From a checkpoint of a small transformer trained on Wikipedia.
Size: 11 layers, width 160, MLP 448 SwiGLU, vocabulary 2048, 3.38M parameters.
Architecture: RMSNorm before each block, rotary positions, biases on query, key and value, tied embeddings.
Each number is 500 + 25 x the weight over its row's rms, rounded and kept within 0 to 999. Layers, rows and columns count from 0. Numbers have three digits each. The size before them is the row's rms in percent of the matrix's.

# v: layer 8 attention value, 64x160, rms 0.0783, rows 34-63, columns 0-79
# o: layer 8 attention output (transposed), 128x160, rms 0.0823, rows 34-63,98-127, columns 0-79
# gate: layer 8 MLP gate, 448x160, rms 0.133, rows 0-24, columns 0-79
# up: layer 8 MLP up, 448x160, rms 0.135, rows 0-23, columns 0-79
# down: layer 8 MLP down (transposed), 448x160, rms 0.0881, rows 0-23, columns 0-79
v34 084:546509520516488497498499504495475533526482495535502534496483475535570517486487543527517538517552474504534493478504533479469463473496476504501501527491478486482522473479487533511488547488503470512516466449480532509465520481547517507513477501
o34 090:499498455534452541478475490473486527467509456472476491503521517492562483514501494468509474512502485483496468520495463501486460518514481488503509458531512436497524512488488540489466524524524527502449492497525534473525474494464492541489521501
o98 091:498517514426539514473545501525502474511450518491477452507517516495504487489472515511522472488521512542512489543522502498538549507500532507466480502538526545480484478470483498481508501445469477522524516502504471489508478488507496488463525477
v35 097:475490509489503529478483495493459498441508482470501546472518491469520515442514499498486480519514475476545481507504470510485453479492547532516518508518436488474471492551495475455439489530460496497501455472493535505505492527514479501494493499
o35 096:484500523498523470459516446531453505521477516482469505546455515502521506482534525500482485521509517539492514479467521482490500550504518494540489508497522467466483500524485509509492481510460489486469498507502520553544485479488515522519528503
o99 099:519501499517484532467474541516505461494507487527472471471499516488500509486511473522475486548500499459489483504505462528484482523496469484536479515507515547472500523496498517523498570487496480458543486501461542477532495517521560485497469463
v36 099:495493437465504481532509503500506473460476517519471518524489522474503508499535524524501464540513467478510514530508502508537472515515504486494484524451499513516506529519476505494528485556529522496545504491444451496456524486476513533528513532
o36 091:485506506477489520503473501479534506445485517497471530465522455507486502551491521481505522531451557482484487505512493489523465508470494495486490507491467475536506462488478554531512517495536495502472502501508501484495465502505526465494503498
o100 107:486494529493476480471520530567499479513488533475532503493494529493488481501518509479499504529525435519512500531497492498484527494460509479497548498420495516509491519515451523530497473474509548484485495478508500526549488506472495497523536500
v37 102:494486511508504514489476485526524501501480490480497525505535519445522513498525490532496491490497500504482503476511454475509532520528502536498490484524482545492456482537431518533485473454501479531439524525464517566519515497498505500481473518
o37 100:501489488500459523506497465460486502459472518482506475534547509523527470490509495487514485520472487506529521532451532496513488496514531512485497530519477505563512488530503499512531524473459505504543509512511484478474491468516487530523532520
o101 109:514507518502535500534536516461531479537503481455484510472512486467517508490502519513495487500552516471542450486515468509491489484496446481517473469527520510464484536470520536496504477567527522482525483427505511490519463501501518525485486488
v38 091:545527494569529492544483456483530508482533494519490509499500509519497520473461513504525466503473477476493491507530493487486492512516488542503522510495464564516461509547534530462519532521522494516509516518497519499527514462515518499508510520
o38 087:468506493481466489476491501456446480502494453520529526490493506508453461475486485524514497464514495471497462475510510495487466525509463512504504479455488522541506507500516479501519478494490521527516460471498506474437512446470487504466475515
o102 102:520521530496508547513528546568561444525505491506469504536519503506525521511466482488466518487516504496477530516496501517521519457516505498508469532489538497485495523506494526484476503492510512479539523528466510497534482504525510489494518497
v39 105:477469533528484496500460538492516526480481535469515496492526491468519494521465493500491519479560475485481503485486460536527545565465533462485478495498490467483464463470484489442509530479467505542520477519494492500492486482447501456523500489
o39 106:492459466479473514499516491552518479487525520488472501464531472492468515488458521474551502523532511525504494547539454482563490481476499508482454490474464486497454459434473515511521494490524489509444461481515510476488511519498507502498503494
o103 100:516525496474523511535470477472516517538471496548513498508453559530444535478534489509524513498490484473450473484498523523461504431489493500501468483494532499510533517524524498512455492495456481526470498482492495470491518493518527531522515498
v40 101:527495529504507476542496515509515527483501487509517511538470516501476498483510503529497503527520509523494462470456484467534533527481493479512533544497526445503485528527497475506500477450489499491463544496482517499513485496515493491467484509
o40 105:496502495498501475484481503543480536470468499491530519511483496490514462469495538510495543540481450504509481486510483515516526459481518520511516537502515475522550503476433505489506511508477501501509487466453540485557508469492506544487498528
o104 094:515471505511492504505501492439510510537513451534520518552515475507467520510473497487502485495504514504475480448486509448510480523484535461491498432528519471472463503503481476517481485537475453485492509469484517516487495503475481510468529521
v41 105:525465500498517461512487503511469468514490491490455517484520474493488522495510520455450480484513538457501501477490533443489502521514538480501556504528533507494510498513462489486503496541497536503516498514519517528513528523517473548521517507
o41 102:512491431511531511516523530519484525543506510532469527520462519494493489470512506520478526469516493522495509500482495507497482486494511475513482509465501522481531485508479514512424504458498498535465483523545530520529518527534486494467519468
o105 107:468494520510511496465491513536461493536524477508528506469535447459441539467517490478566489515555514468515529474493511483481519522499516500558510484475521481467460501465513513502491467499512493478527483488482481493513485515483532484503514495
v42 095:505504465486484454506506494517449433469447515502542491466508521512509515506537436526544564493490472500471483506537493526506497491492519498512540492510544461498482490456498494487476526512477505480487513493510510523524484469453540528484516534
o42 092:466519511510467492500505550517485527522485473463465495486501480517510508515477468473509498514470479495509494499539494502556457528503495505487469505481440456479465514459499474477497480480505442499495503508471492503449470489474499508513505491
o106 105:503504481494501510502488476479512491497535510511509508481498530489477445507512549498530520471507485523481532507518479520507547478506501474515491480512496489488456515505503556497535508515516511472516496503546480505530530549508472480547510496
v43 106:489486472495457513518485491490539471545493459510516507496546466485509493469513495504440520485514498508507478498547463477489541468507508465498512510520477443498501513559512528559465476465457512508524516491469525517492486491524479490418474550
o43 097:461438515513494487464493492514512501499501536499504497461502470538559520503465529503479465501491505481526442516483469484515541466497552531474495532501501483473489536502475527503504503468531467501498490526513500456492500538482515495490488500
o107 112:490523475533516470501493482478500500484482481494486497553506504507519466524551507512506491482489553536487529487473523502496512541471490478549529540540503487517480475536536511504499509540455523507492479444532512510519488519479512521496524512
v44 103:494480492476487500481486507450497499489484498476524488470527461486474512486504485503530484506497491490507524459519461478509520513481527486489457517509457501506502471499542518486499485492471500529527543478523533534493476503523461538501493495
o44 096:473479507477527522521487517527475506507502513474496495521488478507488481453495551477440500508527507509498479515505521482477451492472524509523492469513504505500526532468471539517477482471488460467549524489508508518497507507494573536514489485
o108 107:495497473481495475484479514554519491481515498527476525466521541537508529517496523490534496523495520511517506475476473549530493501514480528468530512509483532479532499512504469467473544513511508530478454466470496480525463496473507457518487500
v45 105:477500516525526432494472485484530533500514521505514512498511496494512504490492482478502497536483461480516484470471479499487512495487515507435497542465536534494485503483534507525470505511557514457488492502511485499464491521458509503488496517
o45 100:462512495515514502506528456501524485485491530462491497481467517509484520492473485482485502486542485451499495514508509502479539517498508514474479489493504517497529583518516471469481479506497509503505470504468512467495513504514434529478467509
o109 104:512494504503513486495467521510465521458496468522505511463554551523456477479525485450530506541486466501537467500503476515540491511490460472505525479494501528488480487489504462502474484518487474509473500519535505520503468524489520497460514468
v46 113:490492462491526533487471557477540481466495468493479473449458472486499504474473499505491433470518480519552496492510479488498482474487488535477531479503514465508473477468505522496495548500487504482546522469474463500477494480500503498527472519
o46 110:481484462508472455505480480481507544455493474491471538521471483519480492484476532489480520440475485453486500449530498525534516550483488526481503508515496467500490488495500475492509543475455523519508519484460539482515497502507530487489502505
o110 105:462504539494479522539461516492499484475486488481535493480500540504555499504531517504503503506523515548482513512504489466511463497525498496517494478467503495489479455501508494525506448526532479489489501513499457530510495480513527538565486495
v47 106:490524484500544472546468510515516516540468502499498516485501503500499497511491498529494485505513518495521505488487525528506447498509519532514522535518485470436527508559509545481516495510513521555531534510515520520517478452498445529508461509
o47 105:485496505553531472464511504518517507523503494519508469526507503527525483522527520515512480454513487506502483432537503500526482467490508506545493477511488520536506500493519537504481519511490502511463453499515512481460542510550487500496528516
o111 095:468493487520515484502471481539489549471508521492502510466496528490480459496458490475501498485467523485471490483475549474520490475499482506456515547477498517466538487490493458508504482474512502451518468509441538519497489502492525476467483490
v48 102:515479510470462514480513492490498486453499478531480490439493533499500512502513495528491527518505480487522480496505446506509470480478532521506505506510514488482474460521514430467471521533514519513495496510501546484476496501493484517527499560
o48 100:507493571518499482554501498523477500487510446509491487548499538492540552517501489560540518519524517485514502482533541464500466474538502545537491474513555482540481518471484477492501504513532497494503469477484487460505530492501501519519524504
o112 105:475501454501465456495455491527501498455454505497530525492446532460496466500490493479509520493518457508503506491502475507494531541514489459509536553504462486452441459524463503516521496520501499534505545533506503483530504558546523531497430500
v49 098:504478513489507497527494483526491487518513508501521478498521540494487477501466488500460501497513547490531512480474484456546534526523507469457466531512506490497489541529479481469514510532501487462490521451528517507474584458553510566530524476
o49 095:487550492533499530490444492502475484545482499530513512485481522534484518482545476488473475480508471521515478499491507559551472529534511477499542498520516487483542512500477502483493534513458524486472517503464494525539450511496494505525506501
o113 107:478531482513495500472526512495485514481543546485483500514512484481473505558452550455466504482468495473466487557459469453488516514519454505488486495472565528485497527508505457470481515510502522524503463506504511461489521514462507468513537538
v50 096:503459502524536510493499489507464473506493501496533501506512478513487492509508491550542460545528534512476493493524498535492501483467517501550488491528509495504457518501491516500466522522465480534482534469476492499501531493509523475503496516
o50 096:477471520521535492497505478520496529535458555501504500450518502496465533513492453493488474471533517543464530514534510499495482497497510530483494538496457518532490493520529486488480457510493485512490558516540477473507555485504495508560506490
o114 105:519495482474467521508498538546514486516491499504526465521519501506514507493488564504463570448470466467498503535478492481555512493509517512497476481555522497452489488499498476509492510523501534503515467504492485505508463540505460498512484499
v51 103:569497490510495521482439489506505501532516472541519515486575509494478487501491490544512481466447448458527477495511479469490487497491512483513495529502460465481495489522529519502498513538522518535487492506510496509504472490499500485504508488
o51 103:500497452537520535489465492515492475491533489475505488466501462529487485485487439509502518524531512447480494442505487522476501480488536519570505500435515481516554474502476486521549504495487512512532509519517511462475497526500505470514497463
o115 102:490520490486504480496521527432516551530467488471506524463473552514552495482525509477498495524489525526505487504472479534516513502480555488440442503560495540466495474499517528499482527502494504532479521499445526476503480522501450467495529502
v52 100:509542506487508544556519487481482515513495487513412491516476492530459497461516492491509502453552499515447514545517466492515511525485496548499490483496488507504487522478482474520483515534534505562481487510577489539520522482483468524499493467
o52 106:548491501484495469487539455498480524507512429493476475491529545516496493487524495511543506511469493459504516514487505479483555482489513528492489502499471532498525515522481498493463493522517507464490479497521511518566536509502476485480465504
o116 094:507509491576486481461529514500523465486501527518487500505463488506525486515495516529482524515519498514526469476483462494490504510510473491483466480493538432519471503491526509504534507467525522490537461511476496483471452465528500498556504471
v53 098:464466506509497521475509464474495497523470477507491470463507497528469509495526479508507507493505519500521493495467483538475437511497489467500489510481484554511467495467504506509493487475499448507493524474524529475497523516529483529514458516
o53 098:492492478484507480537505544450506479570497515481514426458481476480515524484532539497486449518488499478501478486500493464526515533515517446480479547486512518522541468486452488500488483508467452512529482517480478478542512536502496497500508512
o117 098:474512504531464534516507501561537526469515488482474510561517480513489561491527467510530510496490491505504454532529479512535487457487492543510469472468473510451473540496529515490503495497504515519512525512511507481473525510526439499515479530
v54 102:467476514490504477515516502489462504490484515502443538490521503499492497541511505427479492481500462529519481479522490520511484532520516477499506447508450516451463473508503516464471475518480492481490471515490520522529483500524472537515477533
o54 084:458483485493514515498488516533475484534475490563476523491547512502522509513480515503465511479516471493491518495523549487538493499474479448474481527556456473537477499486525507497464436534513499510495497506523526494500534520494514518515506519
o118 109:546492507493512508470493530497523512456482526450479488490466516468478517492519500485535482539509558479496477502502479490475523482521490480505483508486541506502512491486488501524497526505514494478443518524445500525495517509518515493500474471
v55 100:400512498463559511498542519489529522465512513529459489534518492513465508476466469501502519498501503502566475502517495512520518487513494512467483510547477492497478515509526460497479503503466488515490492493462542492525525492497466508492462500
o55 090:477469484491509471519552470475494467478491523507494525496513457512487526514512522497486477510469477498486498502475477534480544524470486516523566475551456486532509483467453496517516500485473500473458493531527508486559469485513497544491486531
o119 106:551464514517499475482492472512505483503552518504468531491461464462521505493502500477499543464459533530519508489518500476528504479457509478496502469481529507467521509532482482502498491498497513533547468549507520527523534512509562479542482460
v56 095:507492536516525514503503482483505461518489491526522518478475491481493520526535492497507517504476491485454428523491477538504460473488487494463539450496465491500508504484496531474481505497510481527535511484462506510437539486524504509478469500
o56 102:486479509502472503483527470515465467475501487498506469536493454513547545495490512514476464516472497470479511527510502473495503536497507481517525474548485518507502484515513501455544491461514541449505505472530501460476507474561568504499465511
o120 096:538537515521470507528480518473558568569469507514491487533505512498527488503494556511542498518505484487517501529515481503514502493509542507451494481494509503492512491484503504535520460522492464501484505479506495527513464483469460476450520484
v57 097:504499488471526494497493462501471500533566490510472493493434491502456490482460516470492482461551495554471485531490520487531539465504517557511514506480511446520500501496501499481503501482516510500529497524505492498490508493516539515497502495
o57 099:481489467493524496490457527470458484494482510523513481493490529503566461477457525534482454472459487520542477507513496521500508495473530505478509533434499515469515513466492502478500471479487488494507426509537483478511501492525447505516492525
o121 093:514503520510456460470527505523537486483482488508519489522447516496520496565477468496527506483511516471494549485490509522521445461496506512488510503505482472528497429538489515520536507503528491507515516534553512506509537468493535506529464481
v58 100:534513509493550503510526524514496506516504535500517489506512509526516495499467494495560521504487467510490481536548450491500520463509479491505498544489501485522561501475503480512509457520512529473473443463547471514508517542508454511510499504
o58 093:515508510491477509499527525473517468542537473508492512493452478466470511485530546493503533481483445458472497502484497498491525526456542451467501464553496509466551474519497494505511532506519470483529516481489482540487486542492472529524497511
o122 099:509512526521554502494511484514512499470501511441499454480489542515464488499501510528494522500541539525511516499502498515504451504556504529542502513473498486485480505490499542542490470429483497474463521496482500503522487470485507514500508477
v59 102:494493536502512444546503501462512481501490487505531483507478542496487500486508527489528485474511485517482493477503476514486501497474499481494516508466485515467493531509516488507492535503435471544528509545495462533501471534497525536523519485
o59 096:499452493501490499516524486591515535535494520534465529504532497514477462553468543489497477518489490471459483472538521454483472485451490493470545510516505478480501527509502506491491446530530509449514519492515513510496519506564507501483483496
o123 106:509491490487512484505516514503528516498483514486545456513501495497476528493517460468438500463506499536509493490476472531498540507471514528525462469452498478520506498497499532495515533512498543470529523514479483474492515499443487493502466466
v60 092:445478494524501492482501519509524467494519520495533507525506537486514502527567504521500461486489539520457496504476493513493526538552464505511489542524439527508437467500491507499500538497506535503510520469496486483486540501499521503521515537
o60 093:494573519487487521531496553504491488499482509488552463480525490484485538497480495516510514453552539464526516537483490468475525458501484512457544515502510458521492489503512498481530485495532491515535491497457498501487519495518518538470509482
o124 093:468463467508504504488493511498522475551479486498468559496499480528526517472530516496491485530503480486470459531505514512505490512469449464481423464548494509512511537513515506506518493480515533495488491481469509491512470475495512496503490546
v61 100:519528514490473511502535518476513454508555524524494513480522479514527509487520497536550542530473499521463463523486506505534488496492512506454502526470504517492459475560505462491521474456486535513512506493489486529466495515516517549453534499
o61 101:489515519474484527534536541482483470536536519472526513524452498539511471513466518454461474521534513473517532520490469505462508458489500536483527501507481510495546547488507519479509508503507480445506461497519493475487519476490525492510470542
o125 097:521503507499476480479506455497526481505469506498490473504507461485476485471503522529482536500517534537439463509519502535547524516482517480518503539491506495439447424524521490535468510526514479540517512479512498502490533488493507507506525524
v62 100:520512484482505480489476484529514498505477501510520491460477483521486500480497480514503499485529521473487507481456493499490521524453545476481574497524513494536521500488515487474511531516490514501476479486561524500464515521507463488541514487
o62 104:522470515502526528492507506484507486550523492508460484490464486503500473478495511534496499457482533520524541469494457535489522470488501495538498497505490478478542500504486486518492475476485513531495461521512499471552480502497489498500562528
o126 100:500493481509464472514480494518494525479477496539534541486520504489483500495513470517480544557483468520466479483493494476511529491511544487436508473492468519504456484498510540495504503494481491504489537493473509506468471504539486540473485497
v63 098:520479480513493531476503468446529472512531514535457484494490515525481493484515502500471492510507452487490557485515509490499527493526521477424490467507474497538488442456495502470525472511504501498489485470473542518488434515523536521519555494
o63 104:505483492532493500492509497495542468486529490529470515516480504512472527533502487514473529477561507489477572494555508496502523497485476482533488512523494479526520491524464463510463450495515536510489530497490523492506479511496493522524494476
o127 101:474485513488506519482456523531500513477477501480516495468472476502550479520508515484499520526494518477520523518487500494508487481463493545451533527455503481477436475506530528454504523556476498478543512502506452472512536504464516454496510524
gate0 101:481522516478502490496522458468488485508508444483478497485531522498520510530477487511493524509471456448541525486493491529526518508497437502498535476517530506536491536535515492493471490525498542492455498508524551500486487492483499487529476537
up0 102:510470483498517539520513505544496498537499504504502517501504450492510469485524540499450470525528485482525466475499460461513497507504475486527479501505498465496466519490487506496465485520472453485487513498527526493477516500434517474482542510
down0 097:479531521504437471493504502472509513477496503500478509500487497453456555507503507510494527450503496460524487522523543507495513482506470529523489491564464497495493549489460528483515471502510516503516493496531471444477510525474470487504464514
gate1 095:534503459497484487530448492499490524495524472495510549526455484477495509491501513525517552546447512505473466479511487516480517533470457457474492510519468528519503502493490511522511488502473480447466518478474503518480477472495505552524495479
up1 095:502507522452484472527536513494496482513465533494498529558491477520508486487501465509515456532540543500523492500526531526470512511533511520500526477475524527501480490500541462486509528478577505514492548488524511535477481468480503486489508500
down1 090:527481528508512522495463479554545472533546546498506532468481521519500432536504519510466510504450484490497472495507504517541456505536513493515480467469563487480518495485505470494517474494507462477475496512482489485525496464489492548464537502
gate2 101:457503498498479516506489525504519531501476483525464572503481511507473455488505501542508512543519540519538523509503473522500466565512500481501517481521482487503460518486469524486507531488491489499466498482480540516506499497490481487523534536
up2 097:490499520537490535513526501545517515492471506527444534479458538537488475484512503503489491548513503490510541520558506516492466516497495519494497503493532523501487487493474484538485557526532478513473511455524475463501508519507516505487518502
down2 094:466499508520515486491502506479499514504503491522470524505463510475516475554510475539492484491531467529564482501475550492526477506522487503509506488440483497463504482525494504494479511459478491475506456502529508507487485501511444550541454506
gate3 104:513444517493475546484519477511460512490546519497486521479494504507495465513514530467480485539503516508538503502491461521521520528501516502484550474528493515480486528487504512516517477507522498551479539501590508492481495474467459515485503543
up3 104:480457493531492492491490497495527533468481425487534488481512487494472446465490536538503512488533516536484519526477471513525490480502509474479526490529493491484532497489473511479476535506480494483518476471496476508511522519507525517470523519
down3 104:491463507513497469497504495503464502508532468428523558486427540520512488506488501487519503477501510521531503492527526439469451498514492507498510491505525493518502491490514536529488495510482502515525527508497494488470528508499509507539523467
gate4 110:566498495478512485489477476495475501513459465508523513514476528457550512496521507495503495524474507471550544487497432468494497491537488501472511481495523510487495504480468498537505465521532512518524509558517513489487459521482531504525467496
up4 105:525490506523517506488524505533518527504561488522537527495468538525530483466500480546513494477492500489506515476491485479491522483502519461496508492508495503451514501506490486525509433497520525500534469484545495514461511492521527472490470529
down4 105:545529448495506525502544524505542473501510501484456515509519483480440490457521526481479528501490510502505476518522446488510547482490505500494512478512517496515519508492497504495489487531485492493525492493521479470512465538504481488477480460
gate5 095:498512484474471516530507490513534489471459503509516522520507526527506497476504461490494483512525490518502510538509477484542487457485480491491484510518526522518527524523458511502502518467467458447501513503527524445526500492483491476533496464
up5 096:495503528559564512544448528447480510525474532500504495519524529499499490477523476512535537524503480480509497473541518536514467473497457498507482484531536510466450492511512490504450470496461471523545463469542477463482473512511494532501468483
down5 097:472479521486501498523528504486493473507494501440496495505508545468535554545522533544442511517483515470487522524530494461519484476505529484505463518509510495471512524533517512460504464518515512542462519474499493516464509480504515528525505471
gate6 089:514533511531509527526554520508489445529550491461471520491467546516498497509515506517475501498489508510568540486509481502485462548501481507468508491520519527492546471456509473567498516524522478464509459479482517492501502465490481503484465492
up6 098:472501525453511510481502568487498542489507489485497506457510509473469470505521515514497559515506503497525519569465507486509527478481558505464483510504495512523490464473491479535494512506484482545466525515540470495499492500494484548531481492
down6 097:520530512453462524515494503527510518515490514522503458495501509476453525429474491526508493522464505494454534501567499516513531505458488511488496491517469517538518531528489481461532494488538481483509479522458479513462502541480511516537498477
gate7 110:459493539512530466500518529490494511545513518517500508503481518518507489589541490491498524464512458516526506486482494509518496503533479509486492531501486491551468466513467509515495473524518466487495509508525484520491492450484478506460468493
up7 107:463458532546527511485484511512459505538474523523494467494496536498499526539506524501539485480453535486496485506516474520504516501487474434494513521504464485500499525469522472478488506509507503460495492500537544496496499511517523468495511449
down7 103:490545487502473540484529472507491480490477497493508494474503511474520527479467491518469439480489504471480445520477479511500509528464490516485521512522490479520486492473505492486538528543495495517472501433509459490445517510486461463472500488
gate8 099:546526502486513539493490484500492498513507482482495530512507481510458491496501558453479509483476488506514482468547472476479545491487493453506535522603471492546492513546504495463511483524494503514562537500468479499482515499503534498466505542
up8 099:527517520460498529522492487503493507526445472481491481476461520527465512520515545494547539535517482509480510514529512515486512487538514469477484533537517508507447488515489501511520485527457440503522523493495491506511478525499528459475529493
down8 102:461507519519495500488501493491473512497505495547468507511565500505519494502509463516473511514501471476507543506450515470544546524512528522453515496547499510480492473526498488523515479491490517519495556511520521521503478496502498531555507469
gate9 096:467498517499525457473507464484513513464522484491535495503502474518504477501487526442463504497448497512508510482524513539498510521514519491523534525539489504504536460469474504490532438502511487563478520520517514489542520541467523454458526488
up9 103:506499540490511476496483463513464473504471511464482527506466522506533525491495486525519492496493522489485487449459502464517485498516498509517500521483514480492504534511506520517508448514473435479517539494517482464490521491497499528545467471
down9 104:508516500535501459498492487472501497478489518483515509508496478510485532529500497489516488541487526496502500506485544450470508486536493545475534506541494535551481496528508520523507532489477448559476527537521537507502507519505515541492477440
gate10 092:517494532470474478473463477470520561452494498508534519494546465519471518539498484519549518511482475470496473479479537488494488531470524486503502463480503525520463539510461496499489486479526492529471531513441542473501453526501513459484543507
up10 101:505516504473488511505459488460497525479468496502476496492516532509467499504539497489517474506530480504489487488467452509526489499552504519463516505527457533485509513518548538487529480509485475522459516515501504448542484502527509484551503543
down10 103:489516476540496486507469514543508522491509495477531533501543505461488538506450528437491507487490533520513525524508475502508513495540543559482506464563491527530533529504532513474513491532488476534510467508502490516531511493512522519465533490
gate11 100:494516561451482524497519488498490464485485489507543507506505495516467519430517483500518445502507527493506493471459543518512486482518517478519529484471507496527479510487527472456444477485499482509518509491536526485492506508486484519488515459
up11 096:495483564517502485560492534545532512508510504514487485521480527541507532484487564529505522472476466502510490474441504567471535474528517515460484531489510481506517519497506508511520486487524517537517466517538476549562518498465497508536520487
down11 101:446527480501486523467460547479507522523498494550489535513536507495496520546517526508492531475500519477467545538489485539477517524561492509478532503495490501460505515503485544510511503462472508480503492475494472504516542502509511495474507494
gate12 095:481492512525540543537474487492455491467498535507542553501524483500429483466483492538516460513502518498511527501502494534505496541474445484501510478460548467503530505491446522513453462538502495485509520490518549531469553496451530545480485464
up12 095:510477473513500469491492488522534447562514503476546533515503471514473525522526501480459448452521528503493505502512557507485489486494543480505539488492484499472475459514524493467511536517505513497483495491483487488565495500493534497508506514
down12 096:488500552492485540512466507488514504528458518573492467520508521515489533494508501520497496496501476463521508511476485482508526525471457489546520516530471513487512490492511503485476496527488492513480486487494536511517462458531490509433564487
gate13 104:520490528559524548484518477467536510471486494502523515489511533541494504495498484496568483462501514493518520485515483480511540496534493479530495480493519514491529498531479498525510486493504515500510480503505484473535478498474507512491539442
up13 101:489526521495474531507480520512497467469559497506493509472522480458529551511508450465507497540509500509498464497495452489503499505498489508532533536515504522556466542476472502517467522485502520469516538493507480507564517482529480462508488539
down13 104:507513525507501506447500524470524486515490545512470541516541503534540451510541472481522523517500514491498495534496470519537524477536514507500498469500484497543464502507506446512483472465483499470535479461495513474491470499562485485458509501
gate14 104:455525538531501526512509510493483513456555538505509512468460494491465484459455527457554493517432504483450502508525512492496529499478513475521449510515530505462504517468523488466497458478512490501494471511523528494494488497522439507524516522
up14 094:536474472441508482504451526486548529520462512543489514481507500484514482466478478517479529507481470493485497480509473552531503539485474562537492474478490492508470504490457498489531493482512517480493522465507508500505536493478478470495477497
down14 097:492480470449526524520485525487484482561483475516512520519471493508520492510502536494517503491548551489526533492518465491475441524532530521503488509501485510502494485475512448544491483484467494469535502452487523495501489473486512514457487493
gate15 099:493480532557539527479505476522453527481481487502543464480482503513538489522531480498475479465476487489466505492452494536501461543501486486505512510531493541514458498549499479519495449510510481499491498454534471492489490465478487499459512492
up15 098:506495463520467496505510494493524449511476511461519523471502512496494518502489486490537477535559562464482524457518506525451510498539483487453544482465488478512481506518492530480508507482473525539504488480530514503503474501525516503524539505
down15 099:507478526509521515508517528520532446500479490552530510493533506514496545534515463472493482507490478504499492505518542524494504476491518492502528509498507517534491519495502528507507457501493541501505547537521475479489474494508542497517494539
gate16 100:490501510470520498475443510552478497530462503494432535537504510476474469505508519517542517486493494534524463503523505467485470467526500498486509512546468462508464452485507475505486540482495435516475541476511502520474457485489523501495509506
up16 105:483443548515518490529483513499529500526491470490444529528503550491491452444531511466500507501505501453490500509497489537499501514491465483480543489518489476534479489475508502533490549493519501522520473484495513519463467524492516464529523488
down16 102:501477519505462504499506499506522465534480458524459524483508500511512473515497519530476461530521483484496493510479505533490518550504489502494496501496497481525465504446504508494502475510509458506506505491531559494480465519525468509452474479
gate17 101:436505526489517495483510506469517499458489505519509462485510543502519487455498452466509524468539513511474513504510490488531444491482484505478481498513449468544487514514485517480491511494497543540484485482502471555529448521462527474503538521
up17 110:519556493467444482497496491485499505511521507503461541459517456477511505525500509493472454524475494492462544531479522514536553510453508505526523531483497493553491511510518461497521524509553489501509513487495570527533533484485490484503511512
down17 112:478503483518496481495535423547527534529499560534469477475516514479490490467505482518514460504499514472455510495481539490547495458519507479449490513463499534478517495527503463488449530473486469484527500521505475491484514485500501478460490496
gate18 104:460469496508497491491503472520544454451490488462492515436522530547475488498466511540558518478506495488506515517487495496516516464474550523484518529507495488526498522518494522482553471526524499467499508501528509491524487497530481478523502504
up18 100:488500514512536502526525446522531488485488527528514542534491479472487525465496502500493537477509486503501482531467526546476485534540480487514508523525521553496514502460542490459532459528508464445550537520546538530474514503487517539507491477
down18 104:504521487527508484474504483523493471470465459523538477432472503487466542488495490478490479475532527501547478513528482507534483493514550557522478499512509526507469518503501521509507483519521490527509488537475478471528474529487464537521516496
gate19 102:475525485509503512489491478564517504531482490524491508494503497509523476482498492485489481520496474496498518505480532515490502461451526502503478457531484481518516514495493498494510498527545499515515535470486503564556476505444473504513471501
up19 101:500531537452482489511479485521480522507516499527504466528521493506478499511538505516491501478468502561485515549487482479490454477511535507500482524548526474443515522488487523495503468510540501505466493458530490502480520491456474480479488480
down19 103:550496561502501447497474530490483522490494534506517500515492499530511504505539497518514482513536479482488504503471474493510482508544511511509459442507523516488502515505495512464476516513491502486508483468530474468473517527465453528535500482
gate20 101:489489515501452520508490489483505495540478484502520487491491518524512487474528492493510516542472481535511521525523557495451488543529505500460489524520466515490506517509420477494509499513486496476472492483490515501525489495517464439515495523
up20 103:481509495487499494525465476449483496491460456465447500508497496450514526542524497498491471483540511474519541486551474528508508486533473485474512478498521502529466536494512482492501483528495546537512491531518474446505482457497571519505485527
down20 106:492490515489506523480497503489514495497515540499476514458484529486512503516508444485501457493508480517537485542482557495517490525542501508516534501489479479510463539526508495477529513458484502485498479520504513485499476465478485501437512486
gate21 095:521476477511470460484471528512516490499499460470524522482497494517487513491451533447506531483536503467480546499499530483514508522507495517418472485481446487494514495513510545488533468547498466464528504539461511482480499476489508493521488512
up21 095:509511520519450538486493494499478502495499466438489522489516518484496542481468472546448512516467481461432527470552484528500455492502480514461497446518504477498507485526483485583455526483520509521501468476505497497502512480515520513512508484
down21 099:502453497541545454560520476436534490469471525508506537551495526482485500505493496515472503513491506461519543468518559463511500501501519524486498442444462502558543507466493530495535503526511537519514552515498506507531492508528555518499542500
gate22 095:502498496489507527522514497497537437547518521479501518530476515491525479503499500475510506528473445547493508506508483485495504478496492475499508475514526498504471515530502527487513464489500487484517458479487493483571542524497465507497514487
up22 100:504474438533491482546530485525468507498457472530527468548484508500462488510485515519481532473531520498551505520477485497486499518511504517466494520481494484485557492489513497490516502517474502448462523540491513496454455544478521513475475506
down22 097:501486506535503460502507537519473498474477470487510467498514491457500484550487488468458506484523469520518475469485506465522502526494508515533478468563488480493504490475458484474498535522506538481461491510483464519523504504469518517517489500
gate23 094:525485485492484477485505472500464500498535506547459507506478502554500487521461435520536500487490496495515493515493492488502491478496478494500545486501483497484488515524458457486514529475536480540505490490506469487541523451522466512508521504
up23 099:495491489441494497524533499509543466533515472532488521468495480507489468533487503465481509472474483458494554534503510514474507494482485484504516494447503499519518517459489504501493517494477485494505483495513503491512512530453508527487516508
down23 099:517523493499525495518480507517536517490514534522472527481540491466473550509465527473490499521485476465541493517481542489467495462494472476529505527479531507492531461507481520470475492531542481482458472501456486509511505465506476479523517508
gate24 103:518482471535483502487526506506516518497487501521508493484459475529527481521494504479468509514522508481530491510512494464475452534481513493509476531502452531489508498500477468488497464429500465513498503516534509502518507540472513522526501510